From a checkpoint of a small transformer trained on Wikipedia.
Size: MLP 3072 GeGLU, vocabulary 50257.
Each number is 128 + 24 x the weight over its row's rms, rounded and kept within 0 to 255. Layers, rows and columns count from 0. The size above them is the row's rms in percent of the matrix's.

# layer 3 MLP down (transposed), 3072x768, rms 0.0351, rows 705-739, columns 192-255
size [ 99  97 100  95 103  93  95  99 101  98 105  98  99  95  99  99  94 102  98 103 100 101  98 100 103  99  97  94  98  95 104  99 100 105 103]
[[142 118 121 157  95 103 147 139 154  86 145 142 145 149 114 142 116 114  94 171 155 103 157 130  95 156 144 155 100 116 101 133 138 121 130 131 133 112 110 134 116 111  81 101 112 131 137 110 177 110 142 139 130 125 141 107 139  82 128 141 149 159 149 103]
 [103 123 146  69  91 102  90  76 118 150 124 134 199 132 145 209 121 147 132 120  96 157 130  92 151 112 122 127 131 133  99 138 116 148 132 133 114 160 135 170 139 110 140  91 131 124  82 106  84 149 132 139 112 130 104 119 110 183  83  73 144 142 126 105]
 [128 105  80 123 136 118 127 149 141 137 106 159 132 131 126 145 165 121 113 153 136 101 148 133 106 122 134 152 103 183 122 118 118 123 117 136 132 105 100  93 141 139 137 155 128 139 141 166 152 127 159 142 106 102  84  92 136 157 133  90 106 162 157 104]
 [147 136 160 121  58 104 155 103 167  84 153 141 159 144 133  95 119 134 138 139  96 105 132 113 135 108 154 124 125 146 152  72 127 105 101 123 116 151 130 111 104 122 164  69 140 112 139 164 107 137 116 104 160 158 163 123  68 141 124 140 132 113  80 156]
 [ 72 119 159 129 115 142  85 133 147 109 122 127 112  71  88  95 145  95 102 145 112 113 153 151 125 142 130 131 122 110 156 115 130 136 147  84 162 152 156 139 123 120 106 106 140 172 131 164 121 112 134 118 118 161  97 119 144 128 149  91 152 140 107 153]
 [ 93 125 133  97 116 153 114  86  94 115  88 134 110  67  99 132  86 102 178  95 115 166 148 159 123 134 127 129  98 191 131 120 129  97 107 142 138 161 131 133 146 200 115 138 124 132 154  84 132 139 136 138 130 101 118 131 148 150 139  94 173 150 150 128]
 [145 104 139 105 140 122 116 126 129 114 173 108  92 114 111  96 151 124  91 154 167 135 127 125 171 152 121 107 145 103 100 127 142 128 167  96 141 165 128 130  99 126 124 127 127  97 154 112 136 146 135 141  90 103 166 161 134 138 167 125 152 118 151 121]
 [119 113  87 123 152 132  87 151 124 138 126 124 109 108 103 137 133 134 119 152 153 115  93  96 138 161 112  74 172 147 116  54 127 136 100 162 127 110 125 116 127 159 107 147 161 124 131 112 114 128 140  74 133  98 105 122 127 148 109 143 182 130 116  89]
 [154 141 141 121 179 126 143 183 149 100  96 118  87 111 113 109 133 118 150 102  77 120 160 143 151 150 104 145 119 140 154 140  68 129 174 137  93 154  90 143 115  98  69 147 134 109  91 162 163 122 114 108 117 133 163  97  76 103 129 112 106 125 141 130]
 [118 121 112 134 107 132 147 125 124 150 122 134 123 103 152 141  81 115 124 154 156 119 143 117 156 153 185  88 126 104 110 108 106 160 126 147 144 151  95 147 117 149 136 135 124 122 129 108 139 131 145 151 180 160 176 118 197 183 119 113 110 104 140 108]
 [130 121 144 155  83 125 120 113 104  89 139 132 142 122 103 112 151 137 107 121 108 169 155 120 143 130 107 122  90 123 135 147 107 185 151 124 163 109 119 140 137 110 135 171 149 123 139 140 134 174 150 113 102 166 195 130 129 109 121 145 151 144 142 135]
 [106 111 167 185  90 156 144  93 146 158  75 132 114 167 112 101 102 142 140 100 130 154 122 128 121  89 126 151 147 133 150  92 146 128 138 115 136 127 123 147  88 117 134 165 146 120 159  64 152 147 107 149 123 112 131 130 149 149 143 108  91 122 169 143]
 [131  97 141 114 149  92 125 119 105 134 106 157 112 111 170  81 158 108 116 129 130 144 136  85 153 149 151 159 156 141 122 140 124 138  77 136  97 135 114 164 157 123 141  86 125 127  91 110 127 100 101 132 136 125 161 174 122 139 133 108 127 186 181 143]
 [143 129  95 143  78 147 106 127 156 156  96 175 107 101 105 134 121  61 137 120 147 102 128 153 126 128 134 130 117 143 115 133 119  97 105  86 110 145 113 129 127  80 113 106  94 130  84 113 146 149  74 148 162 128 122 141 153 110 131 102 150 131 151  90]
 [138 110  91 130 119 107 134 152 145 113 122  67 144 146 120 125 133 124 143 126 129 180 145 139 112 181 106 186 162 160 100 190 154 121 130 146 122  80 106 175 142 127 135 108 157 115 140 164 165 135  94 123 139 141 110 126 165 133 120 127 157 123 127 101]
 [137 132 123 181 172 128 104 114 158 127 139 162 110 181 160 117 124 103 131 129 156 104 120 135 104 189 154 158 121 107 127 119 158 115 153 154 129 101 103  88 121 129 160  94 186 126  73 148 147 146 116 107 135 154 119 130 141 133 104 162  94 114  73 126]
 [118 123 113 135 143 129 154 147 143 127 130 139 113  88 129 128 139 139  88 182  78  91 100 150 100 136 117 152 130 176 119 173 102 156 114 179 164 162  86 153 121 143 129 105 139 118 130 116 113 143 100 106 122 134 131 115  94 112 123 134 155 170 161 136]
 [126 133 149  83 141 136 113 147 136 104 155 137  98 109 145 120 155 154 122 122 129 106 204 147 103 114 142  88 145 130 105 107 129 147 134 131 164 143 127 110 106 108 112 127 139  79 113 150 120 118 158 133 139 116 103 150 145 152 115 145 142 126  80 152]
 [117 145 119 165 119 137 137 163 146 185 138  99 123 157 168 124 139 113 130 158 117 108 131 104 163 142 130 112 138 119 106 112 139 113 128 161 118  60 147 113 143 108 134 142 117 126 124 118 177 136 138 145 119 148 142 153 119 115 120 110 109 124 132 161]
 [128  97 128 186 144 163 133 137 169 110 114  96 146 101 111  88 134 122 147 104 134 126  85 198  92 170 115 150 109 183 122  95 130 143 119 127 157 132 137 125 136  95 143  96 131 120 110 149 172  74 122 163 119 136 149 109 127 159 136 102 136 175 117 184]
 [159 122 121 142 121 137 141 134 136 101 108 124 145 112 169 151  97  75 121 101 107 116 139 114  83 129 131 114 119 111  89 158  97 110 134 128 112 161 136 160  98 163 136 121 152 122 129  99 135 142 120 142 142 112 108 177 108 116 134 124 132 137 131 105]
 [147 117  86  92 114 131 150 162 132 101 153 145 117 160 103 107 148 201 134 111 109 160 108 104 153 145 122 129 177 117  92 128 142 198 136 125 156 131 108 139 130 126 153  83 145 134 129 147 123 134 124 104 153  96 119  93 179 135 141 112 128 135 106 135]
 [107 122 138 129 132 186 122 111 117 110 119 100 126 106 167 164 137 156 106 145 186 119 132  85 113 104 105  98 137 165 126 141 106 170 143 137 115 143 139 171 110 114 149 128 154 136 128 101 116 122 142 114 126 173 134 133 152 197 195 137 139  94 177 114]
 [146  80 137  88 120  90 122 131 140 121 118 131 124 164 116  87 176 108 104 133 149 133 100 129 135 134 164 166 144 114 158 101 131 128 158 148 135 115 150 155 119  72 133 167 179 127 145  98 126 105 146 122 150 122 110 148 123 148 115 151 103 112 142 123]
 [141 141 154 128 142 121  91 102 116 108 104  89 100 147  90  87 129 112 128 118  98 147 144  79 144 131 124 103 109 137 146 114 163 134 151 119 118 132 128 131 108 147 152 124 108 138 135 111 128 130 170 114 110 102 126 112 154 118 144 168 151 132 124 116]
 [109 150 115 102 120 116 146 126 142 157  97 125 129 121 119 136 174 146 170 109 122 128  79 113 103 183 128 117 121  87 141 147 185 155 122 112 187  90 139 141 145 140 105 144 132  89 164 138 104 164 137 133 153 113 116  88 118 145 137 137 137 135 118 135]
 [102 163 153 104 126 183 112 132  98 133 176 127 118 146 129  80  92 135 139  99 129 107 134 143 150 104 133 110 117 103 117 142 132 116 138  77 161 129 108  99 185 138 133 147 120 130 116 116 177 143 143 121  80 100  80 138 135 129 139 112 163 115 107 165]
 [165 143  86 115 116 129 147 142 143 115 118 146  99 129 120 151 107 159 104 174 155 128 114  84 123  86 102 126 161 174  92 134 102 142 125 163 124 126 133 118 120 150 120 166 129 161 120 161 185 162  86 157 127 121 134 162 127 143 120  96 107 126 161 147]
 [124 160 114 107  86 143 119 171 138 154  95 131 158 144 109 135 113 116 126 105 145 127 125 164 142 181  98 144 123 122 125 176 122 137 129 158 119 111 139 105 178 185 115 128  84 133 161  81 108 133  90  97 134 142 123 123 165 116 125 173 105 113 164 125]
 [ 95 158 138 103 135 143 107 120 118 154 119 132 130  92 110 135 140 115 118 135 137 121 108 116 118 153 145 121 128 128 129 118 114 128 120 124 100 144 123 134 142 133 150 172 159 121 118 154 132 141 117 126 136 141 133 117 130 105 140 139 145 103 117 113]
 [109 114 155 161 108 125 148 110 109  72 103 177 136 161 120 133 110 119 138 181 176 112 142 144 103 126 116 143 137 110 132  94 159  71 102 130 120  87 132 114  97  72 103 110 111 156 113 136 157 130 122 122 144 128  96 146 124 135 124 176  99 155 103 116]
 [156 141 113 111 141 141 128 155 139 123 151 154 105 153 129 137 152 142 151 124  75 128 139 143 121 118 139 185 135 158 129 133  98 144 131 126 169 105 127 175 113 147 116 129 171 156 171 135 133 136 142 158 123 133 160 124 150 107  90 147 152 126 118  75]
 [116  99 124 154  97 159 114 110 136 144 146 129 110 116 141 121 108 135 156 160 141 137 149 106 147 150 133 102 135 121 113 131 166 103 154 137 169 121  98 116 121 121  85 177 126 150 127 140 130 110 175 174 117 126 144 114 118 127 115 166 155 159 126 164]
 [149 138 140 117 129 115  99 157 180  87 112 128  95 145 130 118 152 156 151  89 151 150 159 111 148 115 118 124 132  98 128 107 107 101 148 140 131 143 133 147 140 115 101 184 170  72 120 143 104 115 112 147 139  96 126  73  73 161 132 152 126 128 152  90]
 [119 140  64 140 152 160  90  93 158 151 122 108 152 148 104 127 165 144 130 138 117 163 121 102 124 156 154 134 168 149 121 118 155 102 120 111 172 161 164  82  96 153 150 110 139 126 127 116 145 107 121 117 164 119 126  79 107  82 113 137 124 119  99 148]]
# layer 3 MLP gate, 3072x768, rms 0.0351, rows 706-740, columns 192-255
size [ 96 103 104 102  97  93  98  99 100 102 105 102  98 100  99  97 104  97 100 108 101  96  99 112  98  98  99  99 102 102  97 103 101 107  94]
[[170  88 135 161 109 132  98 179 145 128 139 110 132 141 106 144  91  93  57 131 129 126 163 157 171 154 103 147 121 126 128 118 141 120 144 121 117 137 137 131 105 117 102 111 152 144 153 141 147 150 130 167  80 110 125 154 102 146 120 119 113 136 117 141]
 [107 123 140 103 155 114 129 142 107 141 140 145 119 163 114 156 126 121 162 144 123 129 155 134 169 139 143 109 123 109 143 139 114 117 120 115 157 126 142 124 110 139 172 124 122 139 131 120 119 116 119 133  84 103 143 123 139 133 175 138 173 154 153 115]
 [131 134 140 129  90 115 169 139 171 105 169 140 129 106 144 100 122 146 137 113 141 134 151 116 107 125 157 108 169 135 180  52 126 138 122  92 118 157 141 142 119 150 217 106 118 110 164 186 107 149 119 131 113 128 161 133  81 124 123 118 150 156  96 141]
 [125 145 131 131 167 127 119 111  90 141 138  95 125 149 138  97 127 126 120 140 137 104 116 104 104  92 130 127 142 129  92 122 145 117 108 122 155 158 112 142 143 139 129 112 143  95 164 113 134 120 182 126 133  79 126 138 119  68 102 128 132 160 173 169]
 [175 116 109 125 126 123  80 139 128 181 124 139 140  92 124 169  99  92 137 141 155 172 146 136 131 114 186 147 140  90 154  99  96 146 125 161 130  90 138 127 144 159 163 144 121 132 154 166 155 148 150 167  80 111 148 187 165 136 100 159 145 146 106 109]
 [136 140 120 123 125 167 157 160 123  99 119 117 133 118 119 110 132 130 124 114 108 114  85 115  90 131 154 137 108 121 131 128 142 121 116 129 104 103 126 125 103  88 132 153  99 174 100 143 122  99 161 122 142 136 115 163 153 153 108 104 108 111 128 113]
 [ 97 147 121 151 159 145 127  94 131 141 112 148 142  93 117  98 125 156 124 158 109  84 127 151 160 108 137 174  98 148 126 149 114 143  74 125 115 122 112 159  83 139 139  93 131 133 116 147 108 149 134 108 174 123 146 138 117 111  92 122 121  95 151 148]
 [109 141  91 150 150 125 161  88 121  96  99 129 150  99 128 127 134 127 129 145 104 155  90 122 117 139 130 109  94 106  81  95 151 107 112  98 106 123 107  99 156 125  90 127 133 106 157  81 117 119 198 108 133 137  66 142 166 107  91 120 149 126 102 132]
 [131 124 109 138 167 168 114  83 154 139 166 127  97 124 123 117 145  71 160 167  83 119 163 112 112 107  96 147  99 144 120 117 140 144  94 140 135 144 112 115 116 118 128 148 129  89 127 154 138 134  90 148 138 144 140  84 128 100  83 101 127  74 131 115]
 [152 163 151 151 107 136 144 136 117 154 136 124 117 128 111 111 146 141 154 141 136  92 128 108 116 139 142 170 104 128 136 172 131 121 122 147 145 127 115 115  94 101  96 113 130 126 106 136 135 121 142 127 155 153 157 143 136 101 116 177 123 142 158 110]
 [121  82 125  92 190 136 149 151 117 125 151 122 106 136 150 122 142 116 137 125 148 124 141 142 118 125 157 104 153 146 117 101 127 109 135 115 157 148 101 105 113  81 144 106 123 109 121 144  75 162 141  94 149 108 142  70 175  90 125 133 169  73 117 149]
 [ 90 108 131 115  98 157 124 127 148 151 111 151  76 144  86 126 129 113 110 125 103 131 115 171 158 112 145 133  95 130 101  85 188 120 141 132 115 172  61 144 147 105 120 122 137 147 118 142 147 140 103 131 149 113 142  91 115 152  97 104 112 134 184 135]
 [138 157  82 114 118  87 106 136  90 123 134 133 132  65 137 162 126  82 109 129 129 132 136 184 153 118 111 158 135 156 149 134 149 113 126  85 148 140  84 160 114 125  77 114 144 105 100 154 133 188 137 158 124 147 127 147 161 166 113  90 132 127 153 129]
 [127 137 112 104 157 155 121 111 155 109 161 128 133 129 175 125 117  91 130 102 122 123 113 102  98  90 125  85 125 135 138 176 126  90 113 129 128 157 130  99 142  96 145 161 132 102 113 140 123 125 149  99  68 117 126 135 108 108 110 152 128 134  79 132]
 [118 109 143 112  90 143 126 132 118 109 118 144  94 143 115 139 132 131 106 160 157 148 165  86 133 114 157 133 124 140 105 133 156 127 124 140  93 134 140  61 161 147 142 128 109 125 151 110 149 115 143 108 130  95 160 133 176 115 151 127 120 122 161 152]
 [144  78 113 141 149  99 182 112 134 128 129 110 123 135  96 100 138 123 152 142 127 105  84 125 131 157  84 155 153 136 119 197 155 101 134 182 114  96 120 113 124 142  94 137 114 139 119 134 132 123 132 118 106 144  77 137 160 136 161  94 168 164 142 173]
 [140 133 135  93 191 128 122 146 125 111 118 101 119 154 101 137 139 115 136 176 109 115 127 117  95 156  80 123 138 100  88 103 135 143 175 150 163 134 105 108  65 135 115 155  91 129 131 117 128 125 185 136 140 122 137 135 135 139 123 136 135 106 124 131]
 [130 129  84 124 122  99 121 152 115 153  92 136  93 162 140  96 132 123 127 125  77  93 181 170 146 126 129 139 135 146 127 138 152 134 153 103 128 113  90 161 108 119 143 115  94 118 111 128 172 163 152 153 148  97 127  79 118 147 182 104  89 109 115 141]
 [137 156 150 130 120 131 112 136 155 182 138 134 138  91 141 128 102 125 115 131 106 121 131 122 138 138 172 141 139 108 138 132 152 155 142 102 139 169 107 115  99 115 115 105 150 121  94 114 121 165 138 166  79 118 123 117 140  91  62 153 119 121  72 107]
 [ 95 131 104 153 159 157 140 131  90  88 107 113 154  88 141 154  99 127 151 125  75  97  84 103  77 145 153 131 105 114  89 161 150 127 139 116 143  78 105 137 131  98 129 145 112 115  95 137 104 140 141  95 130 111 160 142  79 136 107  92 162 101 126 121]
 [131 159 110 132 135 121 128  92 119 131 142 119  94 127 115 102  77 129 108 153  93 125  91 144  94 132 124 148 135 149  98 121 136 125 134  93 160  89  92 118 159  92  96 107  97  99 138 124 130 162 100 100 104 165 118 128 113 158 127 128 155 173 139 152]
 [140 147 134 149 124 135 112 100 111 172  93 131  83 144 122 152 104 156 114  86 104 130 124 151  97 102 176 125 147 152 148 147 153 110 128  97 132 119 119 119 129  80  86 100  65 157 145 159 105 151 150 137 131  94 151 103 179 128 136 147 140 154 108 122]
 [ 91 121 124 119 126 124 110 120 130 125  87 142  78  90  77 152 120 154 107 102  79 161  72 147  88 145 146 116  88 134 126 169 154 118 103  93 133 128 110 139 156  84 147 115 124 131 143 127 138 144 134 143  86 101 121 163 152 126  77 116 101 112 158 124]
 [106  99 151 151 146 160 125 104 114  99 137 167 113  84 136 168 107 114 109 177 109 172 104 135  89 125 133 149 126 147 139  98 166 122 173 119 128 155 152 113 137 101 113 155 142 137 104 163 141  95 103 159 126 125 103 130 127 142 144 147  91 111 113 141]
 [116 120 146 124 102 128 138  53 120 137 147 135 120 126 165 126 116 111 162 144 124 142 145 112 108  92 129 147  72 121 126  97 163 162 105 152 136 140 123 114 160 139 136 111  96 140 143 169 142 122 107 139 136 123  65  77 130 127 135 137 144 116 139 152]
 [152 157 128 175 129  89 137 107 118 147 140  94 103 112 143 170 173  91 135 101 170 155  67 117 123  85 122 150 160  94  77 119 152 182  92 125 108 137 140 168  99 159 119  72 145 134 141 146 128 108 136 111 144 160 173 162 148 112 130 135 164 154 157 119]
 [123 141 127 115 105  98 150 105 143 112 125 128 116  97 108 129 117 170 154 110 129 132 102 101 109 124 147 109 128 146 106 100 139 106 117  65 141  84  97  99  95 128 117 113 114 134 144 138  97 119 134 107 134 141 164 163 165 119 125 152 172 172 120 114]
 [127 129 164 164 149 167 113 119 108 127  80 132  96 160 123 145  86 111 109 135 149  90  94 155 122 160 153 174 114 116 106 121 132 134 117 107  94  89  88 118 101 147 129 136 141 142 129 100 157 109 110 151 152 128 137 124 121 120  92 142 168 109 113 148]
 [142 118 143 109 154 120 112 143 125 126  90 137 104 141  87 106  81  86 115 145 118  98  68 169 123 148 116 133 132 133 124  75 143 108 155 131 106 125  59 110 107 101  91 101 114 126 104 129  76 177 167 107  98 124 142 118 166 120  96 129 127 137 154 147]
 [ 83 133 147 158 124 141 125 126 108 167 108 119 142 169 124  94 118 150 136 119 140 120 168 131 128 130 117 133 104 143 127 118 128  84 159 141 132 118  97 111 113  96 122 108 112  82  94 113 100 119 147 151 133  96 101 108  95 123 108 164  66 157 150 153]
 [138 102 170  91 106 150 102 145 146 125 137 124  81 135 121 125 149 151 107  84 147 130 128 109 134 113 106 138 140 116 110 141 135 132  95 162 137 138 138 102 134 166  87 142 173 150 126 132 104 135 129  97 116 132 124 142 143 117 133 136 179 141 137 122]
 [140 162 165  90 124 161 107  92 132  91 153 105 122 107 126 114 121 175 113 145 127 139 140 108 102 144 166  66 124 127 121 133 149 123 171 135 142 138  95 160 157 116 124 116 151 123 152 120 132 122 105 112 129 101 131 113 150  86 134 112 106 101 100 127]
 [138 119 141 126 118 103 124 154 106 122  93 101 116 148 179 119 135 120 100 101 152  87 132 154 134 124 128 161 108 126  89  89 135 114  97 131  99 127  92  89 123 142 105 120 106 114  84 100 120 160 115 114 112 132 119 153 148 128 129 143 156 187 138 137]
 [ 92 116 116 149 139 164 118 119 168 118 118 151  89 124 145 149 113 159 146 142 162 153 101 114  79 108  87 117 136 131 121 144 170  94 128 106  76 122 102 164 113 114 110 126 120 132 113 104 126 139 120 151  93  86  88 124 156 120 131 109 135 160 148 153]
 [ 99  88 128 143  99  90 113  76 151 165 121 147 111 121 140 163 150 128 104 139  99 130 120 128 158 119 155 144 122 134 122 164 129 150 127  90 158 105 119 104 119 143 119 143 110 129  80 171 185 146 127  85 164 100  83 111 111 101 143 144 120 138 121 180]]
# layer 3 MLP up, 3072x768, rms 0.0351, rows 706-740, columns 192-255
size [ 98 101 100 102  97  92 100 101  97 104  98 100  93  97  99  95 101  96 103  99 102  98 101 110 101  96  94  98 106 104 100 101 106 103  96]
[[ 98 163 106 115 116 119  77 113 131 115 110 142 150 105 152 154 148 100 155 136 119 129 138 158 106 140 111 146 109 162  76 160 132 106 116 130 148 179 134 154 161 116 150 132 111 139  81 131 107 120 142 114 100 130 132 130 129 119 133 119 120 124 141 123]
 [127 122 127 137 136 119 107 143 112 136 135 109 143 171 112 125 139 138 133 146 142 119 122 146 157 156 118 158 104  99 152 146 123 125 129 152 109 123 151 134  88 120 124 113 130 148 123  91 134  81 127 172 120 140 111 111 133 100 136 118 204  98 152 108]
 [125 165 104 134 117 139  99 149 108 135 166 155 156  97 110 172 113 154 135 135 148 139 160 129 156 160  99 137  78 107 165 147 110 144 134 145 136  73 149 174 134 100 104 160 147 149 156 107 112 109 102 156 143  93 106 118 151 106 162 135 129  63 148 146]
 [120 123 163  84  76 125 142 132 129 134 159 145 126 146 133  83 140 110  96 124 164 146 136 114 136 127 128 106 157 134 111 139  96 151  92  94 147 117 114 157 114 127  90 120 119 139 123 121 121 104 112  99 147  69 110  95 139 107 196 118 141 111 113 173]
 [133 129 134 131  89 124  81 154 109 158 100 127 165  84 131 107 127 121  97  90 136 131 166 154 120 123 145 140 162 155 132 147 117 148 164 165 116 129 154 146 116 132 158 130 143  87 115 149 210 126 113 128 148 130 132 136 149 142 122 116 111 122 140 153]
 [147 146 138 112 140 165 159 110 118 114 136  98 131 101 114 116 144 123 132 170 145 174 146 125 140 134 117 138  92 107 126 150 146 169 125 125  74 133 146 191 124 108 155 140 121 176 116 108 125 127 117 144 118 168 167 137 118 186 154 117 144 133 159 126]
 [153 121 120 102 153 120  85 161 131 127 138  82 105 124 132 136 106 106 143 154 138 110  93 105 169 151  87 133 161 124 120 123  98 129 148 129 141 149 130 126 129 117 143 178 104  78  96 107  85 139 110 110 130 121 123 123  94 130 115 126 169 108 130 119]
 [104 151  95 168 112 158 120 101 148 113  98 151 110 130  87 107 150 138 128 105  82 132 135  95 135  92 136 116  74 155  87 132 121 145 175 102 150  63 117 154  99 136 126 133 148 116 119  78 168 101 137 133 168 153 121  57 110 164 137 133 100 129 103 152]
 [111 141 123 145 115 130 136 175  70 101 112  86 128 164  73 116 151 147  93  92 154 102  96 143 132 146 147  79 164 101 102 129 134 134 131 106  97 144  95 146 147 159 113 127  85 169  87 117  98 118 161 103 150 121 115 107 180 173 157 129 138 126 128 143]
 [141  87  93  97 142 151 122 115 120 114 107 154 147 137 137  99 133  67  95 148 171 122 130  81 171 183 160 161 108  98 132 142 120 118 138 108 133 102 134 136 160 135 138 138 119 128 171 114 145 158 126 163  89 147 125 146 109 103 122 105 166 144 177 151]
 [103  97 127 107  77 106 214 149  94 166 168 132 112 113 155 129 146 138 115 130 103 150  88 177  85 112 114 134 159 113 123  82 171 118 118 140 124  79 116 167 105 132 136 113 127  41 161 141  82 138 119 158 132 119 117 146 126 126 141 118 115 114 180 133]
 [119  96 188 100 156 133 135 186 145 123 145 142 168 110 113  96 110 110 139  85 166 154 138 155 158  94 132 131 165 171 126 125 137  96 133 108 125 103 156 101 146 110 102 162 101 130 102 151 151 159 114 112 123 157 173 161 188 108 155 122 141 114 122 125]
 [146 110 127 107  95 140  81  84 138 131 141 126  95 168 107 164  81 171 149 111 144  86 147  86 159 122 134 100 110 134 105 137 113 101  64 104 116 140 148 160 171 123 177  75 111 110 131 123 113 144 119 113  91 112  97 134 119 136 110 137 133 171 117 125]
 [124 109 114  78 153 128  95  99 132  97 131 124 140 148 128 104 134 110 105 112 147 163 100 110 172 118 132 128 112 113  68 103 127 106 150 142 118 111 133 119 105  98 127 143 143 145 128 145 195  86  96  75  77 122 106 162 108 115 133 117 102 114 157 108]
 [108 104 146 144 147 152 103  99 134 154 127 151  89 101 139 141 140 143 184 146 168  87 151 159 121 132 153  99 131 158  99 118 152 107 112 128 157 114 171 100 102 134 145 124 189 112 111 137 119  66 103 119 188 125 126 125 119 131  86  97  82 114 112 137]
 [114 138 176 122 132 113 149 116  94 125  85 132 105 130 122 113 114 116 136 111 108 127 193 111 159 138 118 132  93 154 144 148 137 137 169 167 148 167 119 149 120 146 117  73 137 130  85 117  89 129 124 145 147 154 123 143 164 120  97 130 129 147 121 161]
 [ 91 157 123  87 126  96  96 128 106 125 112 123  94 123 113 140 139 132  95 138 152 138 150 144  89 128 181 105 153 119 177 176 150 101  82 133 117 133  90 118 138  79  99 132 120  83 110 130  97 139 139 156  85 171  95  89  79  95 142 175  97 112  92 139]
 [110 136 178 169 139 164 170  85 147 115 146 133 113 213 127 138  79 156 104 123 164 149 140 130 151 164  94 138 113 131  86  97 138 143 164 139 114 124 143 152 160 147 130  93 129 151 174 129  67 141 146 139  94 138  67 128 162 142 162 112 116 156 139 108]
 [ 86  86  90 161 135 146 117 113 132  82 117 130 153 188 139 127 145 120 133 142 129 114  99 113 144 103 139 135 114 127 119 119 102 122 128 130 115  97  95 112 141 143 150 185 106 103 111 110 160  86 106 125 129 128 162 176 107 138 167  86 133 152 132 147]
 [161 111 127 147 145 156 107  86 114 140 127 167 140 110 171 130  81 134  97 133 138  66 129 129  89 134 138 114 115 114  88 111 121 104 122 117 150 132  89 142 170 128 109 175 191 117 155 127 127 103 123 105 143 144  90 148 123 127 131 102 132 105 131 106]
 [145 109  96 116 114 129  83 112 108 132 111 120 117 144  90 130 122  95 113 122 124 127 126 131 136 100 138 152 186 134 110 119 132 166 136 149 129 100 112 144 126 119 148 129 114  90 125 132 172 134 116 117 159 186 113  57 157 147 170 143 150 148 105 132]
 [141 134 124 118 155 126 158 131 119 145 114 143 154 150 138 121 125 129 133 141  82 145 112 127  86 145 126 166 124 131 161 120 156 119 127 103 109 150 122 158 143 148 139 124 138 133 135 144  88 150 150 133 136 105 168 114 161  93 103 103 176  94 119 125]
 [115 165  84 104 125 126 111 136 141 118  92 130 116 141 165 165 141 146 136  89 190 127 125 127 128 146 151 122 159 104 129 144 141 133 123 107 130 160 141 147 128 138 114 126 132 142 188 163  82 125 100 155 122 108 135 143 134 147  90 121 104 122 148 122]
 [132 115 135 141 106 134 120 123 149 141 136 164 165  89 109 141 153 131  99 171 153 110 101 114  86 149  97 142 109 142 152 128 162 148 105 128 128 107 149 145 108 131 124 137 134 142 122 139 168 109 132 138 113 118 108 159 166 148 127 189 123 115 145 143]
 [120 140 163  99 154  89 123  76 145 140 132 127 100 102 136 121 151 166 117 111  97  95 129 119  81 120  81  80 149 114 112 147 132 140 142 118 160 101 127 142 117 173 128 147 134 160 119 112 121 114  92 139 169 105 130 129 180 134 118 159 162 156 151 120]
 [112 163 127 109 134  94 142 140 152 106 109 155 136 113  90 119 168 145 142  95  92 152  98 121 142  95 130 136 114 157  84 106 130 124 132 105 151 121 124 127 113 135  81 111 136  91 138 103 143  98  94  59 158 160  96 187 105 126 153 127 124 102 139 135]
 [114  99 169 141 148 138 132 104 117  84 136  92 154 109 147 129 143 117 134 133 126 133 141 104  92 108 179 111 157 122 122 153  92 128 128  96 165 126 179 140 105 122 121 152 145 114 137  45 104  80 184 167 156 110 137 146 159 150 113 133  97 122 128 137]
 [157 146 127 202 157 173 100  91 139 150  98 135 122 143 129 135  69 129 119 136 156 143 155 127 122 134 125 135 157 162 120 125 120 135 108 167 114  94 115 104 166 172 118 114 117 143 117 130 119 116 110 158 184 103 127 121 131 132 166 130 146 153 133 163]
 [119 172  94  99 120 136 136 113 117 126 140 113 145  98 160 170 135 114 106 103 163 170 160 131 153 112 121 120 150 113 143 168 119 127 150 109  96 135 123 102 140 171 167 190 150 133 113 173 136 111  96 132 140 157 136 169 104 113 145 125 141 113 106 114]
 [151 117 118 151 131 129 179 117 126  87 131 150 158 164 180 103 134 107 114 140 145 139 102 164 152 131 120 122 111 145  92 140 128 107 126 157 133  93 140 116 104  86 118 109 119 150  80 140 123 156 127 114 111 123  91  95 121 133  95 179 150 124 149 132]
 [164 120 123 120 144  79 142 153 138 104  85 111 110 132 145 119 108 136 109 157 147 150 144 127 107 131 120 133 109 141 164  71 119 153 132 113 119 176 142 155 119 126 118 114 158 123 110 132 186 182 113 158 127  89 131  92 137 145 158 152 130 155 131 122]
 [123 140 115 138 151 156 147 106 112 129 103 101 137  78  91 112 152 167 103 106 123 123 153 110 150 178 116 120  94 113 110 122 102 107 154 121 118  96 120  78 121 118 130 177 140 156 150 125  79 140 138 167  78 160 136 128 136 112 149 142 137 113  96 129]
 [102 100 105 109  74 143  78 107 151 172 116 106 116 132 102 118 133 121 140 118 110 168 166 111 144 101 115 150  96  93 157  96 141 123 137 129 136 156 161 154 102 157 120 181 162  95 107 112 153  94 111 114 103 139 138 115 135 139 108  98 102 141 151 112]
 [114 105 126 158 149 139  95 160 131 127 120 155 155 152 152  90 171 135 132 107 145 130 143 105  97 168 112 144 166 133 152 168 139 137 102  98 145 146 116 108 105 115 143 143 124 127 135 147 177 139 161 121 150 141  95 108 131 117 130 152 124 138 114 142]
 [111 134 103 117 115 143  82 138 100  96 127 117 128  90 124 155 134 129 152 167  80 153 104 157 110 123 152 112 168 123 141  91 114 132 113  96 119 123 134 128  96 140 123  96 146  94 160 130 123 156 102 153 143 125 145 124 125 148  91 104 108  82 119 112]]